config = dict(
    num_hidden_layers=10,
    hidden_size=512,
    num_attention_heads=4,
    num_key_value_heads=4,
    head_dim=128,
    intermediate_size=1344,
    vocab_size=32768,
    hidden_act='swiglu',
    norm='rmsnorm',
    norm_place='pre',
    norm_eps=1e-05,
    positions='rope',
    rope_theta=500000.0,
    rope_fraction=0.75,
    qk_norm=False,
    attn_scale=0.0884,
    bias='none',
    tie_word_embeddings=False,
    parallel_block=False,
    init='trunc',
    init_std_qkv=0.0284,
    init_std_o=0.00635,
    init_std_up=0.0284,
    init_std_down=0.00392,
    optimizer='muon',
    learning_rate=0.0118,
    beta1=0.95,
    weight_decay=0.0075,
    lr_head=0.00744,
    warmup_steps=200,
    schedule='wsd',
    decay_fraction=0.658,
    decay_shape='linear',
    final_lr_fraction=0.1,
    batch_tokens=131072,
    max_seq_len=2048,
    doc_mask=True,
    train_tokens=1533000000,
    max_steps=11696,
    dataset='wikipedia_en',
)
Each number is 128 + 24 x the weight over the matrix's rms, rounded and kept within 0 to 255. Layers, rows and columns count from 0. Numbers have three digits each.

# gate: layer 3 MLP gate, 1344x512, rms 0.144, rows 1134-1168, columns 128-255
# up: layer 3 MLP up, 1344x512, rms 0.15, rows 1134-1168, columns 128-255
# down: layer 3 MLP down (transposed), 1344x512, rms 0.0913, rows 1134-1168, columns 128-255
gate1134:141152088148153112147109112122132116120096124101134128132122111147121111136101129162130196172121135133164106150137130120101140093104100172126113142120155141134082116167067127166115151107148124180110143126108105119140106112138131111143172137144114119126130108129165110107137112097159132131109122146091159139138161124139127121118104112125117123148125119090146151147093148111144139125129
up1134:119099127149103135104127130119109143155155130135126138106166135120124107137134139086102108121117141126147136121112145155162146140116145076093135117178124128111103154141146117125133111154123154146098124118134148112187153108136130130089070133099098138095161126126119139147121150107137150157128154111113114102126133120119138108083121130116116119109176137126159135121127158137118126158162
down1134:141134131158107127160097116168146110103142105111158103131131152120122135117130163147135095109122068096124101130132110146116162104157120150167141117086121097157158150128108147115165129119135101095128113135133183115122123155116071115122146127123131146121104135143111150092152110090130128104127163122130114108125144147091099096123133154130122133157114109109105142159119075103157111119132
gate1135:108082127132159163113170101185106076129155127144126156169131126177146100126166129132127122138130089170115097098126135104115151148113127106138112128120126117158158121164106137101144112161136138090128109099129153118121168111134099140163100113135148159151077098149124080159122134054117133120083117078151090101141129157127131145165113159144118171137157101204132126122128107128134135127107
up1135:092110112100064102135126118148160184083183167117130181168123093086123093147106114095176134144097133162156136134114065143102142131122113134070154149126132134156120081097157103151122130111147060151131156159094104131139111132085101105157115126121149110116141128099131143096145152118135106142144094140133133117111117138116116158133121133096096159149125170128121134113119164123122092101158
down1135:142125146121120138127074112105122148125118163082137148123118119086109111145114097152125148119111119128132128127100095191120144087145118159096131134118118089134086163099164099131151134103144131136184146136106113191128105116133135131125144127123120135091147174103166128111128175158130163095158105123111135129128099123149131135054110122091119088140135154077177132145079137138135122070130
gate1136:105132157185143093149129080103117146159151100101144136092103136143115154135164138123122102136120104120136144158130162097105125119113162108149104138111086097129124134105119135121115090132104118112095138097093096090131096141132161122118118173088118126106112166102108100109137080088118121135177159126101185114084131157132119169132069096155133121110107176125126122134109177094102166114167
up1136:127160129150136121132167160125127114106128151146135142120151132092150135131128126135123120123139123149123157142151092106140160131095145167108141123076114118149125118122134120151128139160155157104164133137106116148111123138131140156163154082127131202181141107153179118158111141119136120116128119136126106147176099118108140101110137161125115118114143125114120071140123119142126121132113
down1136:154090142123149101141141092157144122117143132108120144145120105118102155137108098138131139107121145125144123168128143115123135110160120098150131117194138098128113145151149129155147129133075099086088099112125120128124113154104111133129098119137167090101142133124142095072146090130091112088130089135112099108099104135209137116101106140133165124152107139121140138115103145070153115126168
gate1137:182134133142115119152087087081155046093156129164131105109150141113111105138131145129122140137135114150144143165115108169141147126133121129141151137123124132126133125089095111123178126129147137119152109132150086124135191088126148160148139091141069153113133122103174139163129123089109125097115173113123131132128126154128136103154121153114131166135144156117138149136082132174133116156118
up1137:128132099142130144155093133138097144152122149153134158078110131157147178126140150133111126131140101104091130121171087115103147149114151137065162097215164086095131155192080124181113165163130169127117148164130168155132077127119163104114162167154132093113135093122074094153153149103156156096126149129139102069122136091166136144109136124142085135156122135122113126155110136088151158141184
down1137:141120150109119108134168076126164127152119132171166171122107080119152174085132107135137111161110182110113090148123062092135120150152154128105108141166163115139149127128157100124140091144117134121156156123149129135124048110150166104108180159157111116147113106131146133129135116116140129088114121162120075080102141103137209121141137104138106080164129149130099155167162130144134177154157
gate1138:094139129146116134142150141142138114109129083134121171101139141132130133101121137124113125151115114132087131119137169116135110142160109150135141127138118151091136150137151127177156112146137125134091147174132159117167164133101058137120122157159108100087139068143143131136111137135154131134082102184092120106063140156164119112144152064114149129158098134152074119162148175151122141106169
up1138:075142134156108153137109116117101086113148099144144136103100133157120179091150140126115106140081101078112126130116115095167131131142159131172082061162110118053107133112125114165157087129122053120127158125065160138099179090136106137103135126139108126124144079115107145097123121125112147144149104156122138173095115110154126122116162118117126119153087111124108159148138113138128143097151
down1138:073103140169078161151141136121124150141155154089188148157106138082095151086131167157081083158107164109144096066156143117134155164191166143179115110114153127056169117125133139150153113135157087143135160173111133134118148115083116133101143166079064113116134055173176140130067148126164176095139165152120131120145080173187147116108146058147135122135210084172124139116165123113174116088118
gate1139:116130114102165118099152104145152130117096135113154113122102187138083155137152160184184128146126138129116141127086121125135109137103134150115094151115118147126150109154120094106136139114130120132109117145149103134108142123113149137144112126145073120153058125100118101091101102177140178120137142127073153125109131138147115130119110191115176114141108095164097152165147145171107136156117
up1139:116132125217116115135191152151123110116106156110147115090135127126149155163093091085145146094127151127147129111111114109141115130130148137079088173143129129112127091141113147119110162126122103139120116136156119135127133112104091116104142153161122129142097113193104128103120183116108114142166138136109125136192112106089153113082117110096093142120088112093111101159149124138158151133158
down1139:142149105118090157129103129131096140119125126133134125106136132108162152125102129092113130127155122159081110142146094135115139131114138128109119146128096084140117109144110166111162102116147135152122111175122096158142140134149136135169143111148083126138139178137128134142136124157109100077108117139135113083113140148115142126109133140120141110100148134175149135132119089136124101153124
gate1140:136176130120116146126094153163138111144118112090154102128074158107086133086102142144100136096084135140137134134115115177116096167140106105137147109105127110141153160152120139138113115104110128167106136178114120143156129103123118144105171137179165092145094138098104083148086108142119160113128099089113109161081143137109117102120119101118149165139133156136149111103082142137114108107127
up1140:139106141110145140116168151174102143145110110130130091079108140113070126097147111104052128109127186075099121169138158099113127208149154072104151126111119131137102151082108159105163144121102153146109125149113151148131132059159118146106098108133157111113104125149103119111088072160118148139149100143115112153165134088120107155159105127108143114153123130140116115078127165153149099138130
down1140:168141127142140120144097123124179187111131121115205137139152125120125109102138151097141145098093105140101084098169111154157127128108112118106161128140188133152138101115135137153099129116112159157109153119094131094112134164128131116129118127142117144102108055129193117128114109118064162159113158093097129141100160117072117155109162092116115151105099077134145137105108097158078114136087
gate1141:166104129106072065128116120100119108146113136131119121088126158111130108097190119123150132152118189108099138116124140137117136099141140076095135138132084124132113121144124106136100149167163145148107132114147122187129142130100153148121125087144108159154133117130125148091095132145090157103130115151115115112081156116165102143156127120136156129128138113156119141150191148153104099163116
up1141:135156134168156141155126115128108117126112109089149136100116116118076130104093146162121147116158130139146151124115105173128128108097125128157107131137161087089101146100160145159152136111121112079099093196142147161036099175120126109148073109141139148140117113150127135129141119108121141121145155151108111140136097140132129124139133142157107114123107154094140131101109132092095148149139
down1141:114139145140142143118098139119090119081140093118079142125087114131061127120122155131100171132139109133107137118155119146168162108140152100155143131108098118119126110126102133124183102144132125131156115133135144117114137119113094129176108095116119155118132132132111141134155132112129147114140158137137157105112091113156113128135084102146088118142107143102074113106108136129107140128147
gate1142:066074159105148108167154102145169134108136100126139131144109126129109115118094106114107132146132138136104090122133128165060148117131138143149138149085129144105114090149113087128093171157112177094167123095109136120147137083148153116117161112163126136102153116080130188138106076098107166152115112123129126151176127144159155128109158152163089153146122146105126159134143123131078119154079
up1142:140158090151123148128089117167130148113142110145113110141142131135168115144092143123147139127113140107149116135134093097106149124103120138127112119142108170126094097172129145140122121151134080139089104123137138148141140137153123115145107113105145121134140129111148162124108105126134149127092091147081157124112131122107135158136178115128156118124157113094119120106103142164140143134177
down1142:121127163152142151170139124132110167173158140175165134089139192104127163136154098153126147186097133097089135143078080085112148126134104125084160116129088148113105153129131140110149123093125109159173105119144120092126130142159128116152115118113111124114107139119125100157099135158136107116137137127162163124137110115154102117115134084170129156120134127134097113118069139124145117088161
gate1143:150123104107105118177130116137166121113169106128136123121108107131147125154071126161133108141095129127116141131178152138137139164108128090143109142128181095072112126162138131128097113121150119163115171059118128143160122076125135152151119143160147134129148137072127158124145123101129133119129127133126073152152116104108121138117164135124140164118131120114139153162118108123163168113119
up1143:130132106101110119143092102114127131112154094135162138185083111124158117130082074115136128127139163121130118133169138089160125149172144128142126104141130122100125100161100116153142108145145154124137146115151109117161102123130134134130131146091154125113126116134145152135166109161122088125127085082147111121133119098128139134155139138154098153138120131152116134134141114160160141138117
down1143:097125163143106131137148138112141119113138165130178130120153124130134118117197116159105158095148152129104149121123103120136127137127116126107140132156066141131154112136115093121148173089087120109151120157176109122093152158133121161130111154125111132136091109149139107117131146146147113124125101137123126155130134115138125132142120113133092104146074193116126116126126092130108085143126
gate1144:102151104145116167144110108170127122142141088103159128138084102119145145143129135122146117120123062122173118140131184148167120141094140125098077074105151110094154105121119180117159120089102143102107135136113101121136086070137115187104151168094139088115141119095148116157108082149054141143113148149124113154101119130100140120122092152124143171160176050131135091142122111137090115113119
up1144:137140155127148180192135147109105104167148142132120119132145112127099135132103097136123104158086136115140077084175159108162109147112118115121102119159152160100171112110139136178077146139163146154145126123070093151073076097131131154111127090100120135134137177150141151115137093123089120215169118114177191174130160113125119149133182085121123182159137135143145129112151166132095149142163
down1144:086169100149110116139080139136114120067116125122140104138143173126147137123120135114163123111092077095186123151164163076153119094116115116128093073137139100122142125095139139108121141115087180160102137110103143168110141134121149144118100119119135119142147103141110106180147109196057187121101139139119122105085083111056167178119077149135127174114179086121127069118139157121091123097130
gate1145:145079127082103147155183142124088144141110083188118151103106121081153134157107163081157124162080109090162146091106124119135182158116140147116128119123120134115171190138130120125090108109166129112138107153121145148110104106142078195135134111155082144116201128114098131130130125163142126135148120142130173167157114106143096093123149197083146087079148130095171195147151149137140101152153
up1145:106138140213138122113098142150152090140158111178101171166121114157154150128100144107124153116117100124122139117129099127149128124096134127168103146178111142094179135140083114123116101152120151132118148140092133159142116155140156090104095123107172127134122136077098116150147135096099141167118137121121136067128175142138108142118157120145089173122103105123133141152082127092152093095134
down1145:102124149169125122126091091162175140153127157141126135115128155136137145162108122081139161103117071096155120113146121154110129132183095089127079133145125136168061154126108122156167108109129136095079135134140143133074143121124157093116139140123098086093154125147132138176111091088109128096129189132095130135135147102158081117109114089141107123204068116177170138138084118115163096146123
gate1146:124125094137146114111146120151125099121145128135133137110122153107117171126084107121176146147127176156140134157135114122125104111103113136126142099115079112139102167142141138095136158130160144134143112119146120133161157112103143135118175124141134110141169099117175143167133147097106174151140074162094110093180159083129133125101121171132112134147132128160099141131123113133150158123099
up1146:149146113101124093128175147141134136094174130112141143118158125120131144148127138169170126117105140137117095161083126155163122081110065127165117101095147091156101161160137125126128135108171138143108107138139099092114144126122143133132164115141144127095138114146125116135130133152112177122070152111116156104136170127160150127146138123109174123114139119113131184122118139150090132103111
down1146:144061109118157143154134163136130112130184148140163095143124122138122138129117109116161058145120143129152116170128108139146121100125110101122119104131129123154144155108138121104142108158154112140130181117099140138113092112120100098086160143120138136091155120117119122128134116111111105153131113105119132132089129113124119132111124108103123127112116098107104137126151150117129089109119
gate1147:158164108095186124135127129142107152144138159119132161144161133127154129134183152130104126135140183140124139148165124131109122145131129125102181131132140128084107098105117139116147106106084136122160109078159103117139158117171134106118132151147117122119110133098115111115117137140111135143121077135130132112151066129097151135086136147106125099157135140114112142127142125108167121103149
up1147:127154126129102134137110137160159143104120121142130123117155129123142096156133206134152150126157155163176120174101078134152108119124129094126152138178139121110105111130113175082162166114090167117154108113145101115147139096132139128189128100116163134152156123127138144139144150131135170136101140173150155132113081117123153101116147122135118126160131126119126180140140133160151126100165
down1147:110090131126117134117098127122084100106158134146087096131104106137138112118111119106118127136110091135120106116121112141110183127143130134107112141095120095163135143129111093122115137133157108130133131168100159131124116152126084141118147122127151129076120121154088164101123123114117080098139131089110122138114151100132098174148147114136154160135141128132170127146125120100094143147112
gate1148:132125082144151115098153101157185126136160169165143116116142136164145124148122133140125178154165089096110149109136148130069053174115141133105142117116150099117147106120153108114130072148152101093109145136101121106118173109160104166145130122123127154115162102093091149150166110124129124097177128120097087132154181140120126155157140072153132140168100119134138149157115109127137133096070
up1148:151132148091150117162151110098159105120126155189127150158138150158107143105122068086102172079136139115091140097136099136095125166138081141171083077110147103113133135128135147119142081138126136126164118130069128121128127121154178103125124080144074101106125118105116155093113124088152124172069082153104130139122147125108156142090163202126119117114140137128164161094110141157113149148132
down1148:139124134144135104143190104160174156099142145154161143116129127112117125123133158142148165109183083118100137087124118109110086096111098108128127103111134105096114118131175150123145093128144088099136147158072123117108156092103155203134098089102115125112150164100148178123143125097135125091119136104147070109134127083128147113111144139125100122086122128170133127077102159140145121135139
gate1149:127156111167148171151144131104150118130132172100138142117130136135114107177089123162133090107116072097149121080104104105146093131134163126128118128144138138115103147112124110116121102092118099165167132119151119121122144119081096147124183157111124145131141077133106124124128118128110110152137168125125097128147144131163112137173130096124145123110112121135090088162106141074156126123147
up1149:145138126165153158171130152132124133126083139156136138111152107102121099135107115124149117116100092089145125125151174092096159102165111102092149110142151118094119091111123074142110115171103127154154131111101116146103135110103130159125216101131134130104143111122129119118112075140123148177126139118107083148125132178131150108135166145123186141123108097149105127179121157088134152060120
down1149:139124125116113091167115131129144134127076104148172127096116074104135128116135162109139143101152119137089140127117154148128147104137142084097160094154147077107100119082116108111146125148051158181138123105120142168090177127105100138104148083103118160109136136095099128102153091152111129135165147132137143094144126175126109112141158121069230163130151095156099083132119124108154139131152
gate1150:095123120098121178124103117120139128165077059141130124132138111122165103120077143096126143108099146132093110182158120169119160107112115113197106126150128112145062141151131108143149142090120165141109196145106137110138178169121153153135132115124123117115160159129110153137121116084132122111099127111178114132104182102146119154124139162145170090130159085175173135116132141137071154108088
up1150:144168112124158103121140140098157107118106117142122151140119129154133126095135171139144140117118136126152140130165176147099154126143123130132124133097072102172113181127127122128138138102081102149105090109107153105114131140133103126139125138105118109101136108146096185138135120107131106135074099108127140109133142134116146136154147139126127107123148102165126112157114102111099130122100
down1150:179140156137147091155161158116138097118139167117221100140124141147119121127128186145111116142129116150131110080106138139132146126159115148114143118095099138117144134106164149117110097124149109123120084145154104120190115161143108123144169145132154172142123105107126145096098116168123132153110124111118121123154100151131126137139134125142077085133097155071103146136130140120147092158149
gate1151:164134171141130167116090072158132114145065072112117130125129118142136144143143139108151114121168112144125141105105085115144157093105117118131161113095162113126136158118112106134128113143129159116142120172099142111139122140141132109099124103116097127122143145082088118163111126123118144115149104151125128151100152134104196137108148131154120147130110145113143132171114134135124080112154
up1151:127148101117153121118122138095142106113173209156099140122126140152122123093127150113134111129134136096130089147124174090130129117136145133140129156149108125140070136105123131143119143109152126108135114118138123146119128165142102164148107131124160117137133107100149142090138123135119127100132119099141137115120159113107091105177104128117143118095128124138106135141154113156141142145113
down1151:144086169133106129140082124132138120095099076073140111111149131136130138166133166116153133104141136140135171128087073131142145117117090093118141125117147136131129170129100129123114091125116170139125134173106151110149122134129173116089152141116122120140152183091104086157097118149154146145123100160135161174119154160122177121106123125136099144125116127145141137139103162149096104114129
gate1152:120158129109163136121155099077159149119063153162130153153168096124120166150150141124102158129145131147131120143143115132049110118129158122104142137115122066136111129153145103107126141105116146124160158165082147116128180116099170129158138149130160112087130110157107111070099113118098121059114100110160109139107144136154145108097138097117181097141145126141111096124146147135108106129143
up1152:127123141126138115138145134114158139135123132159133117144119096133145139111104139108164114122122161149134125117170150117117119117116105093120141147129118119118109141143131129129143115134106087128123098120119130131161136162118163156132127151113124141131127128116120144123107135121132145108134127102128109134096139152156132128148144156124143128166117093102121138122121148115140141138143
down1152:127119121108112108162146141166119087130145138063168137097108135112136112109112153148124111154183155131121141081116147145134148129132104110147118128138136175108161133124127122104106116127134111128090114097135105156129104130148112148094115129116133122148130132088139128147166121111136136165134146141090113137129120153123110139168176135147102193135148119109161167112106108118133120121105
gate1153:129121149189117150114127134087167124199127136127147103114138148133205123115118096152165105167124132154129076139131147119141143170136164152168124166140118198095134167125142143202170127130123140129156101116140142153134104129118106156116142105121097151093109088158156104083111173197112118112134126137123146080180132106097125083115132169080142184178133166123150098105060151146183146129125
up1153:133115110108192119134103146193099138132072102114144138165151103122141137186143114139118148087114127115108126121160151154180160121104119070143115121152098100107177142194094117104132104080120112122140159122111124135089153143095079133123148121167081077134160140108130116140133123115134136121115068094152140135120124089142145139188111139141116104149114106169143102122140094124130102092185
down1153:093175112140124093070126069184052129149110122122142106122158124161163160137136104106175127139107135060172145116164113110129097149179125156156142072120160091171128107083132120159122095167118152132108105098130156177189144082111110093053134126138113045097130101160112097161134051133068131143155114147162121143071140155105140153109144121170080120071169119194168152135177132153098070105168
gate1154:101144122099116120089130110139105146117138087102121148073125096200065135073136096113097122115121118141154100145161129140101152179118135125163087152103093124132114096090101157148140139156112163115112129132112136111138103152137107085177117137170102121123124090087150153161097168069156111125161091107172140143165143120121135150112135095127082109144150125137158188114104107125155118132121
up1154:133113151153141101123066125118165084168089144138143121147147118132150122128142143122095158178137123142124128162104117120114076097143160129092145170131125158109150125167145096082102162110106096140092140125105090106135137071144151148124118137110156093154106135160136096148148120069129091150141135162145132113130136163074126151127169105118061117126140140142074095167138147086113130114115
down1154:144065159149104134125117153117111125141171130118237087108163077172136125111113138113130138115093104127097119129116102124124136142122124144102130203120132122143097142108140137143133123151106145129140106141152119127074063113156116125131147128133156144126074120146101097143108138093125138117147103131122144166192143106159146131133159073090133144111144163121138093133117103092115107136134
gate1155:152153134156099128107157070178106071076112149115104163117147071157153069181158143124166134124154112182124131065097140113183109153143112115202096064136127135120131104131115161078147108116148163171063141139136190149121094074152104093136179124159140158161100162171200135120089060150152140175114176183098084161138126141142121167156218162121141127090176172149096153165152086105159089137067
up1155:192138128219120060047188024215092011093108128134097139147119000177137029181136162109146084111220108148150065069070092127200112172167100077255048028093106128142108064070099227094128127120125163152049154108198212177126096065151114166141162135113118170139120173229205157105071061166155138174101207137050090183136155138102114191157190214086084140099122150177019163224117025038128147118089
down1155:131138128194090079093176080123051086136127097121255137109101101112129072140104102178101080165125159160136115154098136091165165129166139100179064125117059165123151073079255130164168171140078155105079169091173147145114072111161143080122145139159100162166148120192138113198081098187116129190113148120079142199140165137092089147146163156142133127145133061127065130161097058076063162102155
gate1156:086111121108087104106127116141116166132166109103121125148111151115151092147154122153064120108156131146125123145110124114136112110095077122139113128113109093133166172160127151099118111120123134106109099123097146120127110102122119134127144119088117114106115140103115106103136141143139137134110138115095164152112097108091111124094132081093163125127142106156090110108126117112109107167132
up1156:100117112121119097099129123173114099149120145104114164154101163116110154144150081157110209131156125083151171121106141140127111095149164115121115136142115165110129129128149138139108096177112149135157100085156123138108145102127153126110163100115119114100149113100085146114090099111113144085118125089114166146126122122112157134093145048142128136107110108174139126090175115110163137129127
down1156:117121137127125131102152140097108191137138112143133121144158085132157149127122144105161115098141139133103112159118134138110150123114103136166138158127157098081144144124145108095158138090151114094111121123090132125121081135135144088128097145122143122134109158123154116132151160131148106200150149153129130131122145084136119103132121127129148126127148091102129098146104152117073120120146
gate1157:104109106119123109116149124114136119135138170134148108145114131143147166136158120159135153132189101149138147134120111119151106125136163119143121102154161125143110159150140103120128132086138135109145168159109132127152129160143129132119122136160115130142141128135123113114111115145140130130111146130129167148144142151089104118146094089120128123099125113136130144089151080104157127142123
up1157:122144138158108168132128110161125123128132123137133121140121143141096119134127148124124111157121148169107156146133146162167137129132105158156105149105115121127143156153166138139137109137150111152135122152116098155120100136127107144157118093115129142100107111071127131102157154145139112113120096104111127122134119114144120125158146156095117143142143155122099122130096126103151135124148
down1157:150133103177133085124111125138164161132146111101121116138137120116122139106116090120123139114119145144123087141118138129130142120127112118122106128078068132100143146129151154164159109143112086115132142123138126118124142105075096116115143118108109119119106108124138150185159127122063158074144121168110119127103145118129083157126193111133135122137147127142109122146110139148119116105145
gate1158:151148115087127132102117160112128147135104138085129095088120117122170119135131161112121115103132177095131149115109123163104143125116128137122089088154134112101094109177134147109148147133134148162100142153146146130158126117162108091151135099154115103142123154103154156096139171135155163106092119131109157157120121135095144144080132125106128131091137119119166133097126131145113114105170
up1158:169114083094137104116116127150129114086081110106134121116142083189125132112119146146116108150138129104126154122081154144153142147149118127120105166149128097062138149118121150127127122127114124124131087171148125094160099134150133157121126106144126123149123087158119151169129135166084150118131175114130100076078132103121168140143141161115130142124180110137146092127126126119105116128143
down1158:085117115128112109172132163131152127113126148134142144140136111144101139148149131133129145135126128128118136116165098097109115121148145080103147119140126157162121137144107135087148114158134083121163162113105150146107159144112130109125117119100147126159134157138129103106138114122115089156135106142147120134112106128141101111139161098135134108150092121143109167141110150139152110141122
gate1159:126141115100130123134122098139130088114096086132140172133131144143136146107093111150095151107142134158099079098083121149124085141105118126122110134132164141108119127112121096148127193114144126120126142143122130171085123113112152111109129140109117114158153101128162127099111097117131151099115129149113086111127151123108108086129118126113094095114125152123100131104140165103173141141100
up1159:123120139105168087122132130144090090147127154146108113123129154150123113152152134129144142156112136129115138146119137124117121143153118113130124077069099114145118120118126146124104123093110143159105155110173146110153110154121100166121171125152129112120134086139126147150127144151108114175114157141155129107091104130137118086137129158147104168159108117120155102158098111144109128126148
down1159:140128141132119119104151131115123101149141128146088109134154132127127131159119109197088106132151133122114164134103148125109118132150095125113132130105098115141111100136155154121150147112165125124081133115132148108114149135102099152173166124131132113136111121158140126155122172148090134132116145129106105115093133144143098117153139144113096150126133069127129119158143158120152145114171
gate1160:152117147159108172113111155123135116112142088143140137133185121170145116112158115122110108108097137162131132112150115132143138098139098142112107129144155120156108119125116122143110175129107122128121111098144132093120140108115119093127135164087111141129095081123140139111128122125125113120098160122116142096122125161126124130105120089100106126139117118119114116172196136133107122146092
up1160:109089130110133127170149099126113130161114152114153119153107145126106130122135123151083169156135153100101130156080168133109088155128181179158113138109146121126105141139121123097144151105121140116128150187103134141141118119159139132116121146051106129115131130137173143079134145114097101178122152140118162132154133129121123129130141123155145125145149148114113134138113125176123146158140
down1160:095100084148186147132095117084127115126146129105117126156116157112105152137116098132187085106118097112125112105176126082128158148128078118161164122131092120102133124133135106133169095097112179142130138126118122162130130152135130128148134125133146115121111123118168120119128088085121171110152126127165105128107187136086122129112114151192173126174090169119134139144089119175110140112114
gate1161:083140102123118124128154095140156083116108104133125113168099147152121127152132124129141152113108142107139132180086153141137160123140108166188150161130093103107110158178128121169140135163125092107106144121093142087121111108166160110115108138122121122119129110124135139139147104126105133131167113116110114149101200129137094174116145168189164153133120109096125126130105133131160134134051
up1161:133163098173171131096177154120111101151172152119148132163070160169144146141110121075128145171109134136134155096145154149138126144116083106128092165141084123076132156137124172142154127128115145094087142120085134092136128154117110124087173125122151107101122106082148148104119156111135108132171170115133126111136189174164101173166150189151138119138099140101110123117180094100125095180131
down1161:152134136124156094136154134132144090143080151126221148136135090129094128165127092144122142180095130098153137135176152143097116109135111150124143130133144135124095103150113147125101127143090112086113103089161131175118133155084163134090100110125091091122152127100150156089086116143156123136144118166110192130106146152179128149123083167102122119149131086095127142133120127100162127128118
gate1162:139156130156188129125112119140126145152108147131141132112113127162130079090106136077094144122151103084127115104170098135071124087108128147117107119164159160066085108070110101093151112132131109165136089103078134149111106111146147088098111129131118130144139061143133145139098179066138147122129159164107121120160169164121165150099181139087115105136147121147112080121126101113140141116123
up1162:131163089112189146093115134169156127166132141135132122115126142161147095121148126100105073163119135138118109112138142125127112100136196149143088117111185134136092108166112101108169144106113091144100152120072136111133072147077131095144142112086132115074109119083133136148128171136153113098161115148169139097103192162114143101101149135108081132117126123151079068134187110161135157107100
down1162:116106144116171121106125130110104115116128151141123106119144164127121131109116150098114149131098141133122155125138084138113129172136129147127157136130129164114112138103150165133155104088120142175126149094173139148105184113094148115146134099110124145127152140176143144114112123171142153115121109094126155181178167167120095164120124094121110136165117189144106141136064112138113099134174
gate1163:133110189113122106118136147094116115118151121153134133120090132124140124132091129128129130122082134105113091137116128117136166125107152141095161123082150127189102142135144155142105102097162111137139157127168098068098108141113088141112136131120116119121148152131128117137140117108129118148114150132124120103115158080102174131120110173089088113120106131114114105126119090146107123120134
up1163:124107096096151072155090107072147144120102138124120120166174121119107105087117105137109080157130086131152120097139140116138086147157103166134168116147123086135091110124128116139100130082131141143183127130149139106130132135130132159141130112148114113111150098119088094163117164109143137090103167098163093099143113137106136128120093131110146156112144128114143130140095103152084129147084
down1163:118094125161132130128125083091174133118117125128168115166113124092096109150176120121127145133166144143200123146144148171150078175146103128138103147189127133106132124129115141129141128116149137101124138124103094114131136116115124081128081091109104133115108127116098114132136092104106122124120143099138138141108147102148084149136131145104134072115133100174105118144141118081139133120134
gate1164:145128130176155123115079161136107132136142115124151149099107136145149102129088155144139130187123138097087137126116142123132124166149096140148108110177117127137136161113118119156160106095137146120131130118198086080151140172159129165139087115146128136122122145126119096133129130103127107103111139144160149090110154098113106148140127115115136162134114107133140149129119168085143132114104
up1164:123121140112106125132105162134120088130132149127132152115125138139110133119112109132159117112128145111123105139147166094118115085192151087159083069125102126130130114120147122135120114133139118137183129133129119157099151144113159095129148137124112128088154166110141109129086130104128145163154111122147147167130120149107106128122135127141102156085170167164171143140100126099130143117118
down1164:166126199138124134125097158139144157121134111104113108143140139135092156098084143131133151159135143128133116133175152081100145143193116136133127136118143131129154107103119128140146131126161141116112142086143128128110183111108082144103131167128101149125162144116175124094135113139138139153106179157106121092147135142130172139103128099115151137105138129147115175121162139137109136159134
gate1165:115186078129102165136150153112147097144138162117140167127158131138103133118105119086143132142095139153116108188102102141107127119138134111140111106122136198129114128092138155113122109137182106117152113126102121124118181082074123133121166123154138102147115116136109119147134106137111152131111100180157169132108115130201135105154129137110159154114143099124143152124134092135140135142102
up1165:110118162141099163103115147122128129134134155125102106160118129132139153124108110112137161118120132106119156143115169162119179172112152152140120144127136055147159129129110130095087114107111118133146168146111095133160174152153110132115125115156138127123132173120147099135197122147125101112085164110139055116135112129121131128115154121162112146119154119154094120174152128125144154122156
down1165:154102138172063123130118170100169129141092112129080114173184146126105133099104137180099134140125128134114123162158159108113159131111107152097099139181139126127145147130139125176130153110145150145119154122132113138151135163174134132121173115144148125131095140131147104167142140110134101160097158101116109139135095123131126139100146133129108145139148110117122163152134098079159124148137
gate1166:125108122155148125165146119088117126155128106136129134090122124162114188111087136098111102123122153113176130173102134112124182172153147105152176137136157109101106130121132097123147107150132115124101126141089097183128107101142075083093132121129138182066113148129128110155127113114134142114133124178136129132111105107097150122143092134153115145122139137111149152147144121150144103094160
up1166:133161151086123140101153092114162141099125112151124140159118079187115129124148130090114130130177146123107152163157133187088144166138141117112154148081127107135108149146142095127131139121148149129118142104131116118130108144170130174154158128073169134124096118127087145143137149108117126118106142130122153116124153157151166184130117124127151102129107131134127151104149146126126103132148
down1166:146150075117140118139102116133098074090155124144126109121158153094111114154124083134161116122129144177142138108120128128148166090103107138122129127140112157114151144140157145153145126147123106135117141190130134155122094124089105105126161114108103160092127112107153133115122146143138156108118120131150116132100089122108118153075108134118113147137099108142120144119103137117105159093146
gate1167:154155149138127091122108099112110120136124161165154154162122129134157128163150151070118139168134150092094118181118142145102145138147124153137127115116130110135116136135098128151180137138156119104118131126109123146112166094135124095174147164104110133144117139090161107135145125154115147095101111125109139135083115098110166146128151126126137160157128118145120128115134132085107116076129
up1167:149139133133160112174153104149116135168137169128126089147137117137124135131093104132161115121147141162114150140132152110137129139107141141078169154157168142155115119171092094101098132110150120149119106109109102157135147120162112150113140152105116111161113150134100087103120178105134130122137158123155124141105151137133142134143111138124128120134129141109156118150139102100090112156133
down1167:138131147131134117106147132128127119173127087190179128164140129131127129135169133117141153143104145108128099166177144172124173128184142131156110128097090124132124118141111127143163114162110117127144141087169121135112139077131149078112174098134125167130117159100131102159134116117140128135142126114124142129132098173115115124118148162115129128134115116127155126145152095127118119105116
gate1168:144124149103101109128145118124111130117141141127129130084127155145130119093098137158175141135147142125165131134128064078118125142137117132140125119155074124130147084082120167166124110078131119173158105152085165116120169141131088110127134131094128183127159138117105095179122098167153137185107135111144083132125135128140089156112107132147126154137151130125106140080138110151142167169156
up1168:116120128132106088126109139128104152145101106149123171159148165122104142175177131126175131126091148149146137142153071159118133111136050151149141141146125105117144142168127132136141080136130114151147117115112166121125114153143160118104102166084128140115146126127115154125131097161170110157101100110103128100112117133170108126142116159136116144155140106096121129120098117163126150135130
down1168:118128112123159147131133140128161141149116103120140131145141103152145149142175111127092126120095112116112132114123166146116127141136142124115104127142151086105087171148142108139132140160123091092126168110177109111131137083116156152127156110191123057101115086150163157079108171143077121102153127171112124127162130122109162102145129154150130139140082099104148128172104099081096132084115